Weights of a small transformer language model: untied embeddings, 861M tokens.
Each number is 128 + 32 x the weight over its row's rms, rounded and kept within 0 to 255. Layers, rows and columns count from 0. The size above them is the row's rms in percent of the matrix's.

# layer 6 MLP down, 320x1728, rms 0.161, rows 0-71, columns 1248-1343
size [ 97  97  99 102 104 104  97  94 100  96 101  95  99 102 101  98  99 100 100  95 100  99 100 100 102  98  97  98  99  99  97 102  99  98 100  99  97  98 107 100 100 101  97 101  98 100 102 102 101  98 107  99 100 103 102 103  94  99  97  99  98 100 103  98  99  98  99  97 102 101 100  99]
[[142 121 141 180  74  81 101 104 110 128 140 127 161 154  60 137 131 162 173  83 137 120 139 136  81  88 189 111 113 142  90 156 171 152  93 107 181 210 167 179 116 148 102 172 177  97 100 115 202  94 135 129 146 186 110 128  57 132 114 102 148 180 107 126 151  69 114 191 146 163 140 129 133  92 102 118 169 177 156  74 133  78 176 144 112 120 146 119 163  94 153 193 169 101  79 124]
 [153  83 148  94 102 161 136  94 179 107 128 127  81  67 107 127  66 154 161 132 108 150  96 163 176 119 104 132 128  96 142 149  97  88 132 156 124 170 138 134 158 157 127  97 142 101 143 170 103  85 154 132 132 151 109 121 166 131 115 131 141  94 138 119  81 107 149 152 130  93 180 164 116 102 126  92 113 138 128  94 109 115 132 153 133 122  52  92 153 164 138 123  65 104 189 146]
 [154  58 175 163  69 176 109  87 132  85 148 175 150 117  86  12 150 143 100 149 156  86 114 144 119 124 178 191 147 111 130 145 157  94 133 133 151 112 232  86 198 138 110 145 109 102 153 134 187 183  89 192  48 125 151 168 152  68  86 147 183 128 116 124  98  96 165  70 160 140 132 101 143 129 131 177 123 154 105 165 109 114 107 160  87 141 166 127  93 100 171 104 135 141 104 122]
 [105 164 159 105 150 160 137 105  46  91 143 164 131 177 111  98 109 153 127 107  91  70 141 100 163 146 194 154  86  95 121 170 124 221 127  85 186 130 145 105 138 116 138 107 156 152 159 139  98 101  89 135 154 148  61 126 110 132 168  72 153 139 161  73 125 164 180 140 146  86 154  90 147 110 139 136 162  88 123 144  95 121  70 197 118 138 117 145  79 151 108 129 120 166  60 138]
 [162 192 122 164 116 103  57 155 108 129 149  96 119 111 173  94 130 124 103 110 144 210 152 129 132 121 117 134 119 153  64 128 161  64 164 122 149 162 138 122 118 117 145 151 135  97  92  99 178 136 158 122 159 141  56 185 102 105 153 171 143 170  77 152  95 100 116 155 173 139 134 138 132 121 109 188 119  49 139 153  80 169 164 131 213  93 148  74  87  61 157 150  93 115 162 150]
 [162 145 158  84  70  67 170  96 140 165 103 152 114 190 112 129 179 159  90 132  99 103  95 161 115  96 167 122  83  88 109 168 140 168  66 129 126 137 169 112  94 157 117 110 174 157 125 168  77  94 126  85 140 161 175 125 133  71 112 136  99  70  79 171 128 148 159 141 144 166 114 162 161 151 140 127 129 140  89 192 109 133 139 104 125 140 105 117 118 148 105 127 149 140 143  74]
 [183 134 157  88 123 126  96  93 142  72 122  89  80 109  92 139  96  56 123  76 125 102 194 135  80 164 116 107  83 134 131 138  74 154 121 164 167 164  77  93 145  95 125  85 136 153 136  82 176  82 173 143 205 133 118 124  86 144 108 137 169 148 152 169 132 151  95 113 134 126 149 150 108 137 150 130 155 111 140 126 172 168 180 167 131  91 128 139 173 118 129 112 139 139 131 112]
 [ 69 184  94 147 149 123 139 147 122 133 208 123 161 187 154 123  65 103 153 138 147 129 164 100 157  57 186 131 105 143 123 155  91 126 108 161  93 142 142 126 172 192  93  81 120 105 162  88 109  64 143 128 121  86 124 131 130 129 163 156 191 160  90 133 102 135 106  75 136  93 160 119 127  78  95 112 105 120 126 101  89 117 129 139 137 125 134 108 205 143 149 136 140 136 141 167]
 [127  95 105 122 103 120 157 134 127 121 100 131 130  67  99 166 143 111 127 105 113 206 144 137 182 145 120 147 123  47 163 100 156 139 139 126 168 129 148  61 164 116 141 129 126  93 191 109 125  83  95 138 113 151 111  87 159 102 129 121 101 144  92 165 112 185 101  99 120 155 111 103  99 206  95  97 122 201 149  84 100 113 103 187  72 115 161 170 138  93 109 155 150  87  91 142]
 [141 116 162  76 124 151 219 165 123 130 174 168 147  97 149 150 104 132 132 116 101 105 171 101 187 158 106 118  40 171 117  88 124 150  82 117 169 134 136 115 129 100 149  97 147 132  49 100 197 130 137 116  84 185  92 191 120 140 129 131  77 175  84 140 113 110 120 135 141  95 179 179 103  82 109 101  78  95 149 134 154 122  98  98 123 111 132 108 110  63 124  78 133 127 123 143]
 [155 114  94  86 103 138 140 129  93  90 105 123 163 121 134 155 201 134 174 107 128 103 210 180 144 140 168 189 172 117  81 132 111 106 110 113 157 131 137 122 154 138 104 157 136 132 109 152 152 124 161 163 149 101 139 155 104 161 153 125 124  92  78 150 116 110 137 140 120 142  91 107 153 172 109 127 135 111 129 198 182 139  80 166 166 104 175 139  70  60 154 108 156  50  96 191]
 [121  90 127  95  91  90 145 116 120  56 146 122 152 133 117 183 168 114 159 155 170 103 129 122  37  77 121 113  98 182 128  51 108 190 144 104 175 139  51 162 167  91 148 127 123 246 162 113  89 120  97  88 185 164 133 178 137 114 154 138  91 126 141 108 107  88 137 124  64 148 171 140  99 175 172 109  96  99 145 149 105 148 210  52 123 159 167 117 127 128 153  89 138 167  96 113]
 [132 131 114  73 135  79 155 174 106 141 122 180 197  75 118 100 124 107 133 101  77 142 138 169 172 142 142 158 125 184 125 114  79 176 120  91 154 121 117 128 109 141 197 147 156 127  75 115 129 120 123  88 131 152 140 147  95 137 129 151 175  91  91 200  82 142 159 135 183 126 151 117 163 148  80  98 163 108 187 110 151 139 180 126 148 176 111 153 144 164 145 126 180 127 120  90]
 [109 173 135 160 158 172 118  99 157 152 123 144 122 112 171  93 123 155 128 127  99 135 179 164  79 115  68 126 190 171 102 123 131  84 102 110  98 127  92 153 125  68 146 138 212  83 124 102 154 124  94 194 151  91  97 127 163 168 122 114 153 117 109 122  68 183 177  78 138 155 119  82 140 163 101 101  69 122  82 181 144 117 122 113 140 123 159 120 157 137  73 157  94  85 126 168]
 [154 136 130 151  74 127 171  97  70 115 122 142 147  99 138  94  80 137  79 191 122 159 119 156 109 172 150 213 142 148  73 197  62  95 125 168 123  76 126 110  64 112 143 101 136 102 160 127 177  97 212 116 181 225 154 126 103 166  84 164  86 149 171 146 154 133 135  59 152  72 117 154 178 131 111  92  79 133 139 107 134 162 157 154 135 143 115 138 132 121  68  58  67 141 110 132]
 [112 124 103 100 154 116  57 120 123 154 147 130 178  64 110 106  76 168 104 129  88  66 144 130 139 144  54 158 166 139 100 150 153  94 134 124 143 180 183  71 168 147 139  72 148 108  83  95 136 110 135 121 167 100 109 138 127 127 134 105 157 140  88 144 144 120 175 161  72 143 102 157 134  91 109 115 110 184 102  50 162 163 149 161 156 165 122 144 155 118  87 178 114 166 150 130]
 [100 118 149 127 111 137 101  86 139 129 183 151 175 168 193 145 116 116  57 135 171 126 162 151 124  93 122 137 130  96 152 213 137  88  98 125 130 171 111 112  82 193  87 139 131 111 163 128  83  78 142 116 128  97 194 181 126  89 161 120  97 107 174 113  82 134 118 124 163 128 139 132 133  92 115 100 113 145 111 124 142 153 130 149 139 118 141 129  72  97 169 129 116 109 123  87]
 [134 120 138 142  95 124 134 157 146  84 115 148 131  47  50 130 168 101 129  74 118  91  69 140 158 128 130  83 118 112 126 201 145  92  99 110  88 176 136 144 109 122 156 102 182 165 140 179  62 148 147 145 122 157 140 180  98  88 118 143 145 158 143 112 133 170 196 115 117 157 181  74 124 123 117 147 107  72 116 101 119 104  95 144 123 126 126 130 136 167 130 131  93 155  73 116]
 [148 106 138 159 137 152 146 152 192 107 141 178 116 155  70 141  82 102 138 134 129 155  95 169 153 176 129 179  98  79 162 123 131 181 131 155  93 180 108 197 121 121 111 116 154 127 132 185 153 143 172 115 133  85 139  75 171  81 145 163 160 134 136 162  86 170  82 117 176 135 174 145 122 172 146  59 158 130  49 160 156 161 138 106 144 150  71 110 142 156 140 195 157 155 163 124]
 [159 169 167 165 156 172 119 191 174 125  98  87 137 128 136 125 117 132  65 109 144 155  86 118 124 160 157 123 152 153  76 141 100  98  98 124 117 149 149  94 126 179 117 125 170 149 144 138 174  86 120 171 162 113 181 152 113 151 201 147 109 207 149 120  83  95 127  92 135 178 146 113 135 122 155 156 110 163 147 191 113 101 136 177 115 163 128 101 109  62 143 132 106 120  82 148]
 [ 98 142 145 122 142 108  71  82 125 118 117  98  97 175 118  85 116 138 182  49 146  95 101 153  97 128 156 134  75 137 129 140 120 102 127 145 107 175 108 164 107 160 149 106 128 120 115  70 193 115 191 144 145  86 123 176 136  94 125 116 132 118  81 116 169 122 126 143 139 116 100 138 140 147  79  98 157 138  86  74 150 132 139 199 146  96 164  66 130  75 151 170  96  83 171 123]
 [ 68  81 125  83  84 123 106 140 128 124 158 102 129 154 136 128 170 120  99 104 157 126 149 107 162  26 134 200 136 147 129 152 150 147  89 123 110 131 206 142 137 132  91 117 131 122 120 105  95 136 178 110 120 164 148  50 117 158 129 178 154 146 201 167 102 107 163  28  91 183 172 121 114 176 141  76 187  75 114 137 160 185 138 110 110 130 158 108 130 142 107 122 103  80  87 135]
 [137 155 136 114 155 103 151  60 142 117  79 119 143  97 153 164  99 150 107 125 169 176  91 148 124 131 132 115 129 110 152 161  69 127 102 139 124 112 161 104 143  91 121 159 121 126 147  74 175 134 104  96 182 121 165  64 157 169 171  75  78 138 124 193 173 161 125 142 106 120 104 159 144  58 139 134 120 103 182 167 175 113 137 127 130 179 148  95 118 125  75 124 142 145 127  94]
 [ 46 140 130 129 143 128  75 101 128  41 125 104 104 172 129  92  78 105 126 168 145  91  76 142 124 160 152 149 113 172 128 128 100  88 145 115 116 106 169 107  89 131 154 115 119 138 122 206 149 119  99 170 156 166 111 146 166  96 163  98 161 163 147 131 146  97 140 160 160 198 122 110 170 162 140 145  72 149 117 152 131 128  94 105 142 124 124 126 119 131 142 141 113 207 160  66]
 [140 133 149 124 143 149  94 114  93 131 129  74 116  97 119 143 124 110 193 118 173  81 143 153  82 173 133 174 101  81  84 171 158 131  89 153 128  90 114 116 102 112 131 121 151 145 141 108 135 154 128 186 151 124 110  76 145 102 118 110 125  88  22 152 146  95  89 150  91 154 150  67 112 161  94 154 108 123  97  61  81 160 102  94  82 119 143 132 124 129 119 105 135 129 140 104]
 [ 81 133  94  98 173  86 106 160  84 119 115 149 163 196 115 134 117 100 145 126 103  79 113 102  92 136 142 188  71 194  79 126  58 121 166  88  95 195  98 153 127 149  93 169  86 119 159 209 123  87 100  80  85 146 162 154 127  69 180  97 147 172 132 158  82 118  99 124 153 127 104  97 145 126 142 164 184 119 163 136 129 125  81 134 176 171 136 173 149 139 153  69 124 154  98 212]
 [173 148 117  92 161 169 126 114 164  97 135 134  92  77 122 138 132 143  82 158 164 115 113 113 154 109 156 185 167 155 133 167 126 132  89 113 159  70 146  88 129  70 139 137 101 121  98 176 167 125 190  85  94 127 133 109 165 143 112 127 134 140 137  80 165 172  24  93 170  92 109 211 130 100 138 117  94  77 121 154 150 163 183 131 169  40 131  73 178 136 159 192 143 170  82 124]
 [148 150 167 158 103 140 151 137 131 145 123 104 113 150 154 133 112 136  94 108 126  89 145 122 126 121 120  97  99 135 115 117  83 179  98 107  95 135 111 131  92 141 155 186 146  89 144 217 108  91 137  91  95 153 155 158 124  68 220 108 142 106 139  92 112 144 143 139 118 147 154 169 111 138 131  85 125 172 111 121  76 125 109 160 120 198  63 137 129 150  86 136 150  71 144  93]
 [ 63 139 110 117 107 126 125 124 191 113 126  99  81 124 149 117 155 194 188 143 110 148 142 179 103 150 130 107 127 203 137 145 149 123 135 198 139 162 131 151 141 130  87 143 130 109 163 125 118 124  95 117 136 161  63  47 149 172 120  72 100 123 143 146 141 131 191 125  72 110 109 137  83 128 123 123 140  79 169 168 111 184 137 121 165 102  70 160 114 131 131  75 141  86  61 138]
 [128 108 117 115 154 115  65 181 134 124 102 138  95 150 137 118 193  98 100 135 152 140 110 127  83 115 154 115 184 157 117 157 123 115 101 169 118 150  98 150 213 170 142 129 134 117 200 124  90 207 163 148  84 103  89 176 153 101 179 204 130 107  81 128 175 104 156  94 143 105 138  91  65 158 162 127 121 108 133 104 161 134 154 149 172 124  91 106 140 119 162  83 115  75 149 194]
 [150 141 115 131 141 102 160 130 120 142 137  85 170 105 116 107 156 128  60 168  94 122 147 111 117 114 119 160  79 173 105 120 129 119 120  82  79 114 122 118 115 117 173 112 160 228 127 113 161 118  56 107 131 153 138 129 111 152 113 125 164 142 137  83  51 108 131 139 125 125  65 165 159  94 178  64 129  80 165  89 111 106 166 140 132 129  49 132 151 110 113  99 138 152 164 127]
 [142 131 161 112  83 177 142 140 103 106 115 145 107 157  57 107 106 147 110 109  96  87 127 160 119 139  91 135 131 166 152 137 100 139 129 104  79  89 141 137 110 157  91 116 158 147 171  97 136 125 164 108 109 142  84 112 127 110  72 129 154  71  80 147 127 120  89 170 103 122 124  68 116 157 177  91 118 123  83 108 127 121 131 163 138 122  88 146 116 126 108 204 109  56 115  92]
 [166  88 124 130 122  90  72  93 152 114  80 157 148 131 118 105 133 109 170 159 138 146  84 128 109  99 141  57 143 129  94 153 207  77 113 133 143 135  62 186 106 134 151 146 197 142 179 182  93 101 122 107 107 110  98 136  96 125 130 135  90 116  94 166 143 135 136 118 168 175 128 144 119 128 166 112 145  82  98 144 128 106 153  99  65 146 105 105 154 110 128  87 149 105 120 147]
 [135  97 115 135 137 114 138  97 120 106 132 103 176 137 146 114  78 175 147 131 146 103  83 126 131  93 129 147  93 105 115 169 134 196  83  97 109 150 204 152 164 147 120 109  98 135 108 152  87 146 106 139 124 154 121 100 169 120 115 149 133 171 175 148  93 144 135  87 104 150 109 155 135 108 137  93  68 125 100 178 134 130 168 215 139 112 165  72 154 120 142 132  77 144 203  98]
 [ 91 181 124  45 150 135 113 146 117  90 126 176 165 117 111 132 152 108 108 113 105 118 170 130 167 117 180 152 106 146 120  67 176 105 153 174 153 152  86 119 120 130 125 154  94 114 169  64 165 140 140 126 131 102 100 103 109  67 103 115  91 177  78 141 112 132  48 124 180 182 103 157 162 132 176 179  62  94 110 133 131 119  55 142 162 152 150 135  95  54  80  25 101 188 127 171]
 [152 173 122 187 141  89 115 110  95 113 103  66 141 169 100 121 102 138  67  42 123 123  77 123 145 143 100 144 138  95 153 163 164 124 127 152 140 111 152 161 135  88  93 166 178  83 145 166 121 149 154 136 117 129 124  75 150 108 162 124 107 120 241  96 139  50  64 145 114 157 127 126  73 176  57 109 162  98 125 107 154 145 130 113 121 133  39 188 121 112 116 111 145  69 115 168]
 [106 104 133 151 128  98 155  96  86 109 102 100 127 145 121 184 121 146 111 165 162  73 142 134  94 144 100 152 160  55  79 129 152 136 144 135  83 182  80 127  91 113 118  50 134 156 135 125 182 193  85 112 146 121 132 137 144 145 153 159 184 110 171 137 162 101  99 181 105 166 126 139 136 146 110 124  68 141 136  96 126  65 142 131 132  69 163 163 104 181 106  86 148 133 170 131]
 [ 94  64 153 147  76 123  98 187 117 202 108 129 118 108 150  90 117 161 160  76 134  92 130 167 120  93 107  85 116  92 140  63 137  98 125 103 102 148 119 120 117 135 151  55 153  99 172 135 104 113 165 155  82 107 110 103 208  99 119 164 160 158 128 164 115 122  83 120 154  89  80 131 126 114 129 110  60 149 132 156 138 154 140 206 154 106 145  72 131 136  82 138 107 118  98  73]
 [163 138 101 114 161  96 134 142 137  82 128 150  99 122 148 134 143 105 158 132 176 133 132 107 108 136  92 146 122 195 134 115 101  69 132 169 137 106 105 157 133 170 157 109 167  78 145  83 129  77 108 144 149 129 166 112 107 116 182  32 107  71  86  88 177  90 152 125  67 127 118 194 154  96 153 124 155 100  82 139 165 186  90 136 116 129 141 113 106 147 141 109 216  66 116 106]
 [137 144  74 151 153 126 138  90 132 134 105 176 196  63 186 115 127 166 110 126 104  78 144  76 140  68 113 148 132 141 173 137 103 123 137 166 102  86 121 113 130 139 146 131 100 111  82 111 138 143  72 124 117 127 142 120  33 127 147 139 142  95  94 108 142  77 140 128 100 129 151 158  76  80 130 125  84 181 127 112 161 140 127  92 136 155  99  98 135  93 149 142 130 155 189 142]
 [106 127  94 146 177 179  97 147 132 128 125 121 106  98 118 169 143 158 175  71 155 139  92  98 143 180 149 100 131 134 168 102 174 158 135 144 103  75 160 212 109 159 116 136 127 147 141 156 203 119 209 106 132 179 135  91 150 140 141 112  95 137 145 138 165 104 128 153 122 133 146 117 136  66  86 145 105  92 140  88 190 167 133 127 158  91 117 150 127  91  64 203 171 167 127 152]
 [200 142 106 120 116 144 129 129  37  78 170 134 103 157 108 130 152 119  92 149 148 110 133  89  71 122  73  70 166 132 106 175 139 121 162 124 148 127 140  88  93 179 109 125 198  81 119 139 161  76 129 148 160 100 114 175 112 121  92 119 146 160 101 118 118 148 114 181 162  60 178  86  99 109  99 191 144 152 104 135 107 190 178 121 113 129 113 165  91 137 167 117 168 135 123  66]
 [131 162 165  78 138  78 143 155 112 150  99 131 159 144 119 163  93 127 127 190  54 154 146 174 120 104  82 143 154 147 126 146 135 115 101 153 162 106  69 132 168 164  88 180 116 137  62 112 124 143  97 134 164 139 169 116  90 115 130 132 128 156 125 130 177  36 170 129  96 153  94 106 117 125  71 144 101 100 104 130 105 140 119 106 110  93 142  79  99 140 160 123 156 136 181 122]
 [118 172 119 164 118 110 140 127 125 127 105 121 120 134 183 105 178 141 127 160 161 106 119 152 120 123 198 111 151 184 189  85 146 187 168 180  91 180 115 110 150 149 184 142  95 127  78 132 189  92 100 131 109 112 112  91  98  69 134 103  97 161 145 109  98 164 120 140 144 194  92 175 117 143  94  99 117 159 174 209  48 125 122  87 126 139  99 181  70  84 164 111 119 118 151 141]
 [136  96 179  63 140 129 112 173 148 136 120 114 137 104 110 123 101 113 106 153 156 139 115 121  91 108 130 182  98 143 126  92  85 124 170 143  97 164 103 176 119 163 137 156 179 156  91 100 180 173 138 102 114  60 115 137  79 149 184 127 100 123  84 131 145 148 120 106 155 120 142  74 126 117 135 127 133 156 135 126  80  85 130 180  95 121 137 128  51 145 127 193 132 105 192 153]
 [ 81 136 153 149  96 136 134 148 139 183 118 117 103 148 166 107 177 129 126 114 162  64  76 110  81 194  89  41  91 107 130 132 125 126 105  81 148 108 132 141 156 161 155  74 112  98 181 143 170 169 147 129 133 115  94 148 120 121  81 169 156 154 107  97 114 131 167  80 139 177 100  82 140 140 109 134  92 143 101 162 121 108  68  92 143 187 156 125 174  76 103 114 142 143 139 128]
 [123 121 166 164 100 110 142 134 150  75 128 117 105  95  95 131 114 118 154 155 162 192 105 141 137 185 135 152 140 131 153 127 152 106  87  92 114  89 167 123 118 141  83 179 107 120 129 102 166 187 155 119 156 161 100 208 188 123 159 126 133 165  82 114 151 174 145  98 147 167 138 148 178 117 129 115 106 139 160  92 104 120  94  93 152  87 127 135 134 159 118 107  83 105  54 114]
 [121 141 126 142  93 134 102 125  86 169  54 133 195 147 125 122 141 133 156 156 140 106 138  93 106 193 134 151 106 154 101 140  80 114 138 142  96  89  76 105  85 134  78  78 128 139 131 120 148  84 150 142 146 140 104 103 119 102 140 144 135  54 113 115 153 133 131 140 167 126 155 142 171 138  98 161 137 239 164  82 130 128 143 141 189  83 164 146  47 136 119  71 133 133 128 147]
 [155  98 101 128 142 100 169  94 135 106  90 149 159 198 140 133 166  95 108 110 173 140 140  87 149 132 153 147 159 127 141 127 118 114 116 130  88 195 134 153 115 109 138 148 143 114 126 126 146 119 127 120  82 122 140 110  85 126  85 132 160 103 119 125 127 143 194 136 142  89 116 106  72 186 120 143 161 120 171 149 121 121 141 119 109  86 104  95 106 149 147 133 148 106  87 189]
 [ 98 125 177 129 115 159 122 125 131 136  58  99 150 142 163 113 170 112 157 120  77  64 109 100 146  77 129 130  87 163 114 136 129 159 108  70 126 178 189  79 105 145  98 117 157  80 161  74  95 164  85 137 122  87  75 147 166 154 103 132 118 163 105 146 178 144 128 105 128 102 148 109 127 161  83 133  89 156 119 137  94 117 128 179 138 116 130 155 141 142 142 134 119 129 150  95]
 [136  65 162 109 132  90 118  68 105 137  60  67 146 145 124 111 182 129 123 123  63 127  93 165 158 137 159 135 105 131 158 123 166  90 193 144 183 170 107 111  95  91 147 112 149 143 156 161 162 135 107 174 153  91 149 126 175 148 135 150 103 129  80 114  84 100 173  81 115  94 124 146  69 129  89 125 125 129 125 130 141  98 118 168 139 177 124 154 175 153 156  95 168 159 147 147]
 [116 109 128  78  99 142 124 164 167  86  94  95 169  90 116  84  95 151 149 150 130 100 149  87 137 136 112 128  91 141 231 107 144 136 138 161 157 121  98  76 120  87  66 185 142  66  80 168 142  80 155 124 134 163 141 144 126 167 151 111  85 161  97 115 189 155 136 137 186 191 128 120 167 176 186  68 129  96  98 117 150 150 131 138 142 118 150  87 137 146 137 117 130 139 134 102]
 [112 120 122 191 151  94 138 177 100 110 104 140 158 159 100  60 150 159 160 127  95  94  92 119 120 194 120 116  73 126  99 111  60  79 158 159 161  91 123 101  98 149 127 116 145 111 161 121  97 163 156 152 177  98 104 117 193  84  94 112 139  93 174 148 130 119 125  84  68 109  97 124 124 194 108  82 162 137 125 134 130  70 161  93 148 122 198 122 129 140 144 153 150  73 105 113]
 [136 137  95 125 155 109 125 125 104 193  84 147  85 195 106 130 118  94 124 145 108 167 109 158 131 143 150 163 115 126 145 196  91 149 136 115 124 183 152  72 107 150 142 221  69 171 156 125 108 160  82 167 122 100 177 150 171 129 111  84 163 129 113 126 131 113  80 129  79 186 133 146  41 108  69  94 160 164 103 126 152 163 164  77  89 137 111 191 147  97 146 155 185 143 129 115]
 [ 91 155 110 121 108 122 110 135 124 163  93  77 190 142 121 107 160 126 134  92 169 102 191 148 116 166 104  95 137  93 115 115 167 124 113 160 148 113 155 121 140  26 127  79 167 148 166 144 133 105 132 121 148 205 185 135 129 113 131 128 141 222 172 110  82 131 122 167 155 133  90 137 151 159 112 152 146 159 161 130 179 130  67 123  83  77 130 120 165  54 113 152  61 129 136 101]
 [107  69 110 149 162 176 156 151 145 177  78 138 125 139  99  94 156 147 118  55 144 148  83 195 118 117 142 198 102  78 178 100  84 166  76 124 101 129  91 142  64 191 158 142 128  85  80  98 110 143 129  99 178 108 157 149 139  96 130 102 120  88  74 133  89 162  96 100 145  96  90 107 149 139 107 133 125 142 117 144 161 146 159 103 137 108 116 164  97 169 166 136 190 110 121 164]
 [ 56 128 138 136 119 141 192 132  68 118  86 198  96 106 146 121 178 123 144 129 211 125 126 112 147 114 134 116  82 144 153  80 128 133 162 170 115 120 109 129 134 130 169 142 145 177 143 114  61  74 114  43 114 136 146  99  78 131 156 165 117 113  79 130 174 122 172 155 150 131 131 136 180  91 132 166 128  88 100 116 119 116 124 132 108 118 116 196 149 108  98 159 145 166 133  53]
 [173 166 133 124 145 120 162 140 110 160 193 126 148 156 117  37  92  82 148 161  93 132 135 143 130 134 129 141  98  89 135  93 127  83 143  73 151 107 152  93 130  92 114 121  83  96 167  77 194 107 104 121 100  97  77 127  94 142  82 154 145 149 138  86  56 135 115 145 106 109  90 159 173 145 145 114 112 150 180 135 112  75  84 100  74 214 132 149  91  72  72 122  58 111 136 130]
 [112 123 179 145 103 140 104 186  95  81 153 154 144 104 100  81  69 100 145 158 105 174  78  38 144  84  70 146 154 121 188  83 144 143 138 118 142 117  92 155 198 147 141 105 132 138  94 108 131 145 146 116 127  82 105  77 151 107 163 167  99 141 182  70  92 129 158 112  94 123 159 118 142 150  84 119  89 144 151 119 174 119 130 151 146 156  81 147 103 126 114 155 124 158 135 145]
 [147 150 140  91 162 144 209 101 102 116 152 129  97 127  96 116 155 111  98  71  93 146 137  80 146  74 113 162 135  73 127 210  80 155  69  99 123  71 100 162 129 162 110 169 123 133 159 118 115 139 143 148 144 123  64 128 133  84 127 135 126  87  87  88 109 120 126 101 134 107 124  80 126 137  67 132 121  74 101  80 130 168 157 181 101  97  54 120 114  41  75 125  89 108  85 146]
 [113 125 139 124  83 111 169 119 119 173 129 145 139  33  51 104 149 112  68 113 124 128 112 124 172 144  82 170 163 181  90 112 178  88 123 137 121 169 122 126  93 127 131 152 106 138 120 136 116 163 130 196 140 116 135 107 189  91 160  77  62 156 113 154  75  75 112 144 150 140 104  98 106 139 131 106 194 131  61 126  91 127  97 115  57 107 178 133 131  96 150 135 179  46 131 196]
 [126 106 109 153  88 144 160  97 139 124 122  94 119 133 194 148  81 160 135  94  84 126 122 120 165 157  98 127 165 162 170 123 181 212  87 151 144 123 192 144 130 116 110 143 107 112 108 102  92 146 169 163 124 105 147 140  95 107 126 138 139 115 129 243 159 109 146  68 132 131 158 124 127 169 145 140 113  88 118 154  81 139 125  88 104 100 101 123 173 178 112 185 105 137  98 162]
 [114 130 165 163 125 122  83 125 119 129 146 123  95 153 112  59  80 160 168 104 127 134  84 128 134 109  99  63 136 138  87 113 163 133 142 106 115  88 168 103 145 104 137 138 170 109 123 147 115  77 153 183 126 140 176 180 146 137 148 144 123  47 114 194 143 145 132  85  90 132  95 132 160 200 173 125 199 183 112 135 118 142  85 160 170 137 106 163  69 130 133 152 154 193 125  81]
 [131 111 162 125 124 128 151 119 112  95 105 105 113 112 111 102 134 119 122 138  75  91 117  97 154 119  95 121 147 148 125 108 159  58 152  65  98 149 156 117 101 148 132  88 148 153 160 106  91 151 106 188 114  99 164 147  80 148 112  99 191  93 115 121 126 122 143 175  84 100 141 184 122  82 110 108 176  84 164 164 124 140  84  93 165 105 181 103 141 141 129 101 129 144  85 117]
 [150 132 117 144  99 143 110 123 132 164 131  59 137 169 157  93 134 113 145  55  83 161 147 179 157 146 130 126 121 159 171  65  69 132 149 175 179 160 170  82 128 104 117 141  96 141  86 156 139  81 167 147 158 124 111 115  83 181  83  84 210 133  84 131 135  81 153  90 133  71  88 155  53 178 130 147 127 131  88 107 135  84  99 105 176  98  79 158 105 119 112 131 110 137  51 174]
 [109  92 150 150 148 145 191 117 192 133 174 128 152 159  93 107 174 127 105 188 167 120 116 166 113 110 159  86 141 125 126 119  89 180 115 144 127 108 105 195 133 182  77  84  89 173  91 116 116 100 178 188 140 131  79  95 109 142 103 154 105 133 166 112 128 152  87  96 100  92 101  58  79 149 124 135 116 100  65 141 113  82 106 116 174 138 103  58 145 106 213  58 148  92  90 127]
 [131 127 119 117 155 103 222 172 180 108 136 102 111 168 120  55 100 168 142 173 100 129 108 116  76 155 165 111 137  88 182 112  95 152 126 102 101 201 149 158 113 113  88 161  98 133 120 177 177 112  98 106 172 149 156 184 126 110  86 155  95  92 158 168 142 175 104  82 138  95 109  51  71 164 168 139 152 141 145 126 132 100 105 171  96  98  99 149 129 144 122 104  94  93 119 111]
 [184 168 114 172 117 150 102 116  78 126 164  95  96 108 143 139 200 187 119 152 156 122 115 155 193 147 127  78 172 112 157 177 145  61 170 107 118 120 166 157  75 152 189 121 136  94  62 166 113 113 123 137 134 166 128 156 161 154  88 152 129 168  67 195 144 131 109 167 144 120  88 123 128 119  95 122 131 114 117 123 128  75 156 144 128 118 114 120 110 118 161  71 120 105  62  93]
 [107 135  37 157 104 204 136 117 118 141 153 119 145 169 113 137 142 122  97 147 148 139 142 195 114 101 101 103 182 124 156 138 139 119 119  92 104 129 108  90 102 188 148 148 136 158 117 106 104 123 159 154 180 102 122 122  96 102 113 107  92 174 133  87 100 177 163  87 163 170 145 127 109 107 113 153 101 157 101 108  99 156 133 174 128  82  86 160 109 171 147 149  81 127 142 137]
 [136 108  46 134 146  85 191 179 129 149  87 177 123 185 144 156  82 168 143 198 135 172 106 165 117 117 122 175 157 103 117 127 123 145 143 126 169 179 152 150 123 159 150 102 133 137 147 152  74 131  77 165 118 120 106  75  93 143  71 112 158 141 128 113 138 133 108  79 116  93 164 125 150 139 148 157  64 185  47 116 156 133 171 169 175  89  98 168  85  99 152 101 153 145 143 156]
 [105 122  94 128 119 186 123 130 140  99 109 106 187 148 141  81 114 146 182 139 113 157 186 146 127 152 126  99 122 167 101 160 201 132 180 115  96 122 101 105 113 141 127 183 100  97 164  14 157 158  94 102 121 101 151 128 132 131  95 138  97 114  75 122 226 131 127 125 136  99  92 135 113 157 134 170 149 171 133 114 146 155 108 101  83 125 134  95 179  99 153 132 124  99 140 109]
 [128 133 107 103 123 178 114 220 157 145  92 147 125 138 131 131 139 115 163 130  82 100 146 103 121 201 151 135 159 188 145 134  74 102 132 164 158 103 176 153 178  97  93 122 106 170  80 150 141 170 110 147 147 115 117 113 134 156 170 130 186 104  94  94 153 162 139 135 128  83  55 209 117  94 118  94 147 151  66 110  96 142 113 106 143  93 167 140 155 102 141 141 152  86  87 145]]